{
  "d_model": 256,
  "head_dim": 128,
  "norm": "rmsnorm",
  "norm_place": "pre",
  "positions": "rope",
  "extras": ["some layers without attention", "local attention windows", "gated attention", "value embeddings", "hashed n-gram embeddings", "an embedding shortcut", "learned residual scales"],
  "init": "trunc",
  "init_std_qkv": 0.0224,
  "init_std_o": 0.0224,
  "init_std_up": 0.0224,
  "init_std_down": 0.01,
  "beta1": 0.9,
  "beta2": 0.99,
  "seq_len": 2048,
  "dataset": "wikipedia_en"
}
Each number is 500 + 25 x the weight over its row's rms, rounded and kept within 0 to 999. Layers, rows and columns count from 0. Numbers have three digits each. The size before them is the row's rms in percent of the matrix's.

# layer 13 MLP down (transposed), 1280x256, rms 0.0727, rows 584-609, columns 128-255
111:497496494458481503489487526529498542534499484467498477535508459512500490533490481463476558497493469465510501485499495508555512477521522470497470479479492498525521499489513480530508498505531480532502530534528496489481492468493455487533495485479470481482485521500466490488474484532515448515499466562528507488501540534478526481532512493528550495530540438504450510480499522480472494487498
106:504476538516516517490525542490442521503478487450549544468476510477474542477509497453452468493480498514479507478463496526513519502509504512528507527500525509480493482509542481511479541542507491472493465553499493515525521519490529515520514525513530509475497472540507480455488492517502529514479530525480498505457455505482513545513507501489458514489528489562496481471496469497469494510488
105:541505515493482487472531511498500498477473524509515492518489493712477520535514532481492500516495529507490499471517480482513503485501510505504516532511485481537504506485471475495479494506499481505454535449493475501535546526507505525500507516495500536504489481467489498529491559496535492474522478516508486500473528503485491473502487467452528508498499483499504513503539499493478506501525
082:479508520507470488483478497494485511465535517493515480463472457618551485505505469490505476455500494520519536519494527475527491495490494481502472515474497537506538504515449488477513490486511502491485463506530481495463478468509480503504504545489536486517494500503453505473510509496502510484503498448519524501495527484470524496517481418464548493504530498496471455473492495643510504447529
101:516509497479526530496478499464537478532493474481536500461506452557526484501497524525475510502534515522505530454516530495500524434482501468526462529470497486502525481557514480488485524510477546501548444536537522511522481508508535473502504504521469497512500461490498490531506467529533515488508511505489492502511526500535539458479494531512498509522507512440517517493493492477506490480470
099:433522513514513498494545531502511495512514474487508490508511509532466460514496496498460526530489477495507510532489527508489467490459510478497535507516524460480504471471491506527522517519507501473464465493544478547512512502531523467499505520540491509472536483520497513539538495490467451475496480510535514514471459506524494504513477471465491516510524478503513537490521521501527474499538
093:497536474475468495530521481503499462520507491506453519497459475653513494503503455490485499490466493504524529460531469501518519505499559518507516519554490530491499498509514527526496541460540452493463510509462511525498496508521495525531505512519438521527513503490508473477535535504523542520486510488492541539505514480513494579481505526520463463491502555462513496482484495491523486496482
105:485548490526484473503507499510464506503509512477468544549546476537509490481501507512437470514554472530499499533502502529550529498480485516502501472494492520490504518497482483454458506473523522471501492481478528506499531473527482512553488471496475512503502542526536520504488503491495466442503572516486509493505533483467529511482542503525507515492475496500514490516501478534525554499480
087:478490509511515460481494532484491512480457512500501511514507523641542480461502503510535483528521527540501523478517501499494531456472501527477532495496475493511537493488518492533499519527493483494507554503527494501487523496494494499536461537486504485528521506539461506554533512511481491533512475500492518498513474496467508505512514507488494508527508521479535525495501533468493468515480
104:488489495492545498516504488505463474487502513483502490466518479637469506529506470548534483503505517517507484499502543484465494519497467538487518511558508499494455452520542469495434520533490499476507474487503484509516486508516504506487497494485482521528501519486497500512515509475494513468471490553518468486536510504544487469475499482503472534513504519472467515507497509569495492482526
091:466492490464470476524475513503510506479493475527493486495507537642483486477474495521513522496518480491525468505478474482511490544515523498488481488478487508458513476495508533502497466516485476485456459459520480472498503508489469562532516490507453480493495503496519478476542497518546506513516539468500494506499460486505495488454524471511494541513523479514492478506540514491485499485519
101:509486489531531512500504481507523474505470503464482536468479475620490475512528465540460485485484550549481494515488473477499534518545525478529480469515498507515490499553493490520458499539501539523500468509510497534524533504498489506493490537567504536507495489520485442495510490503494498489518508510480546519530454493470494475499487522448506541516491466544502490496517459498504461442477
100:439526504477544483488492511486514506476506516500464531522490470655474499502493496509525508516500486524510507530499467485535510473493475482530525497520484494502539481496482473507478492466514485445481497498512520475521530480508492456524498494541537477482493493522481525522491460498466470535482499511496456522517500530511532533521506435518492527511484443513543517517498520468560502534476
104:500493499484506474518528504478508479512541538478508502492523505725499528486517470498497521488503468497492508491501479501489470511523505491468523512509460480479530543484496510516440501514508494487479513484513506447484522471493476474500528508474518542496468469554522503496491497486536464543485478492481525495493461512526501521489520518511495495533553508488491492490461512482455475515569
091:476525472531496513464515515475486513506551511504498532535499513702479508495487510495517509510499521530527480538489457552481465488497501497496505469544505474512479530506473514505505491539506525490499502527514447475518485470489507501523492512512492513498500483475510523501511535501487529524507539490483514500530490494503485498522469544503519493494511461501441484532520518466538491495490
096:514499454509479495471496519527498457504497465506511498500532543560476553472520502495525505460506515462511481501442523499506477459526471514505472487521511505482484533502508499505412512523538519473500489478488507519501515537505477504507483484504478504509520444498453496503485484497526497466501506481472481487494516495541515464513530542467502529484543510503474507477511531554524518505501
108:491488494468490501480468472538514506474513506481469493450501495633521471470452491516478534465482496507501488480484487470518512502469463564528536509492512476503533494508561463503478525514508521522529502467518506445482487512514500514524491477482452513510475521492489505493497457449509510486465486528504500507541512482488480486536479521494451513539534497494482514488468477529524473473526
098:470486472544496524525523509491527512516556526492485488528504519683472498484467515470497543511512537499466475521490520471481474522502505473521502458517534526505470514482497498498496526504522517468487525450486511514514489484532496541482494483563508463522523523510498477503493500500549531484492514490514501503498508533527484495494483509520481516497489536538504546499515482455499507491507
104:567496512490489527497496502521515474486506511550525504472514527459506500493508549524482551516471531510491504560464531537487513525498520514501508532475518536521491494457515548450504516493526483503515509501482530505522516421468478541519557520503498475501512511498512504528506473523547492520512528481499495496486512532505503520473513502499532496459518492541481466560486462509552496508532
099:511510519446490472539494468563517497510534441497535534496559463543477493483537505510535496488482523454485500504480497511482523533462508494556483534496535521502493532504478545556491507495460485509506510479524536496474496490496500458470507518485477505516470480524475523447514511455523514530538513455482508504469499475493484535500484505504480497502508463510520550500516502547496475545493
102:530492466463497492459516474495540500498500503521514552490533516567522516517485544509504505509496507493509524519493491485512529508561510502494513509470547524514534507482510504490486493502520501496494471521516504501508505475501467513472495519543493552488506508523480537535487482549502554520469497466498526506531546463520487501500450458523519522480452467533529453434523510550510482518476
097:492482503491479497539527527476531540489485508491452518504476468596529514486490544486556480524465532473534497475502495527510466525494526485494492519482503483517518492553479514474527468489536484521501517535456490502491517507490507494490528513466506486481509469482513510480520526497478498492463518463494481451513514505485468543529466462487510511502480497478534519456496461497510486549577
097:480432404482463505482531516520489520510494509472499489464463520544495528566510504523514534498479521507503479507499525486488491519524500503473458533500511508484500465502524490517454517500503496552486525507488517489467486501508485502527504493440557547473471514482498470516501490494490486468516518487492493528492504484514492455509467517482436491536515523487531463490492501515484473510539
102:515495457486496489494497525513509462513469480498490535518555519369499512532471511482497501513492529478477538547477518514494490502533526463492490506495507501518493528490499537495494466502496448493496498486510464467487503502516483460499510528453526516453500494498495526502498499536545532555493493480492504491457502504526481529472493455474516502475512459539536455510513498524507501483558
100:462502458490481507481489534483517512498473449494514522500476474562515459523479509508509498509483454465481476517509520526527546523459517521454476479551558486469510486488470518510505520516486497507475472510498535545537519478504511518492489541476508486535460501510447491509528531426477470480482483496506477516480479496481496537497502478487542455490513522523506488485477485523539499480490
107:511462512523479486445513500495524479483512483527517488512531524668484541481491478487505496525452489560517463471511533483518571533569491497513504515503485525486520471470481508469475522528503482471514501494525513480513498495483523512438505494494549516489512523506480468488472526507477496500477505501505542548491519534477496538524466500465482492482500478542483500477511486497475504497517
# layer 13 MLP up, 1280x256, rms 0.0746, rows 585-609, columns 128-255
108:453531478504523526506505539496507494512513532493510508504485497476489520493517499470487457444493438535528514491509488490498523493492496518504445495479474527456533475529531510466510506507478524470477483500484451558478504485501537483474527470530504521508507458460492450490521499482478501495515456500516532499524516472493528461485500535511546484546516503485495498517498479500465491514485
095:504518504548487465519527537508512482547511527480474505514499532482509485511477537510471488539472501513489458482528481460466516471528508506549529472484526490481523511517473499477507474502475506508542474521518492513498462547469501511481500492509492480483508529474505506484494553484488536519485545503456521486545464487514423519489496501533490498555469494521509534488504513465475516469509
083:513524489490504490497502463561509485505502523523476477482451477489496458466502470515469517528486518534582490496558500476472538519521523497462514489492480486461528460486482478517493494530469486447508513526524510541511504506519481513509491511476509515554476513490547527524545478495468457475508507476550517524496516528516486480514480479489479512513467526480481501493485529504468465513514
103:488535497497493496527504508488502522531510468462532492522472507485478483543484518476492555513505483477502524516509529500462475473483519450525506511512511508496498512517490460480495489513470561488566503495541499526521446513480477500505558483546503475488507543462516513504498486485512490426468479444513453497501481491487463505472510488507506492493495507500486442529475487478514526489497
115:498489468483500500518487511475462507480530470481520497495492520479485418501513486474499492528501437519506496476468490511484527498535493503576511500468467485505492477529511508467511498529499485514559511518463538574468479537417515496509475543495487510490496515474496498509516514485517501454536489550505475500516479506517467509529521487515525496519474479491515529519499506476467529511508
093:501468451504521489533468511516549542527526478502492492525468514505505463530523501450545491467463414503560476485473472484491507508519545521507502485528508481505471510499443523456476492525510484502509479447494470536507504499500537499528519509503473508498484471504478543466482489498467512512520488535513474482528520494524491521520478534451557545477501523465523456536479529499518503488502
104:513479464513473501528512487521504485490477516504531497487465526470476478534504494526538518517478505503511529462490492451464458467516523487493513499489539501498496508504495542566547496548470504462480505540501477533490469543469494491474492507503528492468499464493469514466517465536527559518506459508519526484476461530483499498518488477454493510497508479476491505486484563462465465520513
091:492537476474460491492478481502496490539542496493523460478473503503493496499500499517470498470457459476489483463460478490502502518495441481529485486496518516501506480485491525423482488466510486481475503513518494491501467525511491510445534498522493484494495515488534491474499515501520479449518502520485500487496543487514461520463488488446514520478546518514437543467535494495522510485520
107:525464487450478508507481493496514468531539484498508543551492485478478445520473476473485521480499496529471550506498463502507510458449500520535540500529513492527540479476456481529513493522503504465470512528496493482487511534488491469529510509483461483452518527480512491487524468524523516498529489532480491518518432473474495508534527555500495531478542506485483473493479504513485536493486
090:508484523515532562465503513483482483500505510479515475517516476493541504517534524492518492495499503507504525517544511509488508465497470482516509539493482464541499544505491528490510514463525506491532559549456516516517493504502518462476489528520538548484505484506440493524463505488459523493504491524485524511492479537515493480535480529494509515490507515505483534486476528467463570550462
103:491532472520500471492481488506488516490497472469486470596490533467498525502523483526495509449494500484538548494514550489483505521475511509492502507465475499539508482478477512495486459476511495507524442508475509507497499473492520481441463482508425517510518496472496479536504508483462497523508491493523486471500489459489533508543492481490513509487518453448469476521445513506489483535498
100:495509507511461534458492520508425540492473516486510534516512499484485523515484526485465539508474507517495473497525531466481564502463479445504513516512497490471486541495495479501510510500473548512527493491515500545500491488476479529519483528474517558487532507498497527490472525495549492522548478491549506486531498479465484512488513543503508518511493453518470494509514488457512548501458
097:482527488526496513510475535528470525542466488490493478510510510495517487537500490483474509527494472531479513469508474464542526506463491510510520444456478484478520530489459483521516448450503520493510497508528498501514484472492520505458519561538484512489518528443536507521541492545494500498491534474506458522546476520543490516505570550519483517461494518464486505487514493494464490549478
093:491515518477477527463480504536490509500450496491464494507508467495515509493494549554497471484512455504464552488494519529497526542475481484491468531486477490510515546499481504559535559454466480508489530467493517510528520471478457449462535499488493483538480529478479471507498497488545514517471517551510490496493542511534490491528530492511530540460505493486504509493491503489499537501518
098:488503473519531506497516524497488513487494548509508516500482497491505492503505511494480533488504517466547461464475499462460491493532481497487486481526502494509483489521527494479464502482470575456507501479499536492457482511443472516512472464487464483521525499445516479517484509474487450509493565478465539471505484555506496446474416522477492469465530494534444547506492518489471529508465
102:482479519542529495492502530496455495514508531526482449498467533490469522536530532441491483537497458506510494496541498500480542489482517493480478519538494486499499497517467555472485481487476449501504477525490502544511506479476492547481504557531512477506524481493493490491524483539513542495547515476472479517493474509494527493479525500512561524486492491466506494489488513507475544555476
093:453508487488479518523523490497458498520427484520476511502498501492462474502492511495482513526510469554495470494532457503519505494437541514474497479481491480533527509487497485475496528534481462482486470492504478495505499509474492492497549488497519481516506488476480502510503474493501462478521505495495457457577510490475524473494504486461499506538470555481495488509501458495515510500444
103:550499507489528484511494521473466525510510492499489517478494516473500528513550542533528491526524487525539496507487506494514506522518499547491502518513511550499513476516505481425551471501505508461511515519545491497491478468459461472480477536479485498481513488525526512499440513496497475530507546500501507501486472508444509515466519469486478506503482475479436480488510516494523474490490
100:500556476509523469510502489577473516492530473461496512514479485486454495467527491509531449498464506521556504490465513489507531517526518532534503464461487517522502501525481526471483521457472491515502511532521531488525531541513526454459461538503487527526526495521497553469471517482517479464523487498505475481520531498548458507469503508483502509468516529485509514532535496490471445490519
096:432564554515478501505491497463482497498446534476511474500452515483517475550478495474493511482497467517524512496492496483504516468470513479530543482458484521501508499506494493501522509510545487502508499470483531557526472500480544468502532488509500521487486525488510532509440509527449517498505507528490500501512478510463468541489539496508529508503487510464502498479468493518528497501483
095:446488493499518525500473522501502510503497471526551482511532546481516468528487513489459500498529491485495508492514472479477554483519510505552493499507488505461498481449515506511449530499449567493535487484544517500477495482491522500506515530504523532446510493536483526468505445485513500515552477519525523512477493500460515507468535480499500522486473519492527503509469558454508535469438
099:496561524474466494529496511470488515520537461479468493551484480477474523526477514477490476532540493484533495477536495501516517484464534497463563510486516524472521521495472493496539450502443496419471540466487484533559500480501485518485535505525503513519535481497482471500504527467467501474516527504498511497514512516509544489498468488525526539496521520515519521491517458507482488546485
090:491555482510513495498465489529472530517527482515484510480513518465515525502500503497492489513468507522520471481475509468510507485497523512527501513485499500517489533485485504459518479481504503527547544536511475499540476520518503484519500502483482491548472466514490496477471529492551505462499520462504466533501530502481499464536550527454505469499485519495511484489526505553465480513454
094:476508509522470489549476496509478524525493463498460500495494540475447481508490494487505500481509456529540485526514498516521502553489552564506467446512528524507479479488483501526486462460498551513533502468486499477504501488546471498540474488547481526527531522522467575454505547505478531495505474545491475515550502518501504483517514538467488508509495523481458480523480514482524492512474
105:482525499497500484499507508513474498526498501485473498512531516486491501473495521540515489510481463512504469481523484447521557509497487492564504461521494498476519501513462507507500558488470507491511490509474480503541507495476485548432520527511502498512554494471538492492476532491492543396464476564516474532517492545496494509514515513470460524499483515510513552503493493471480514490542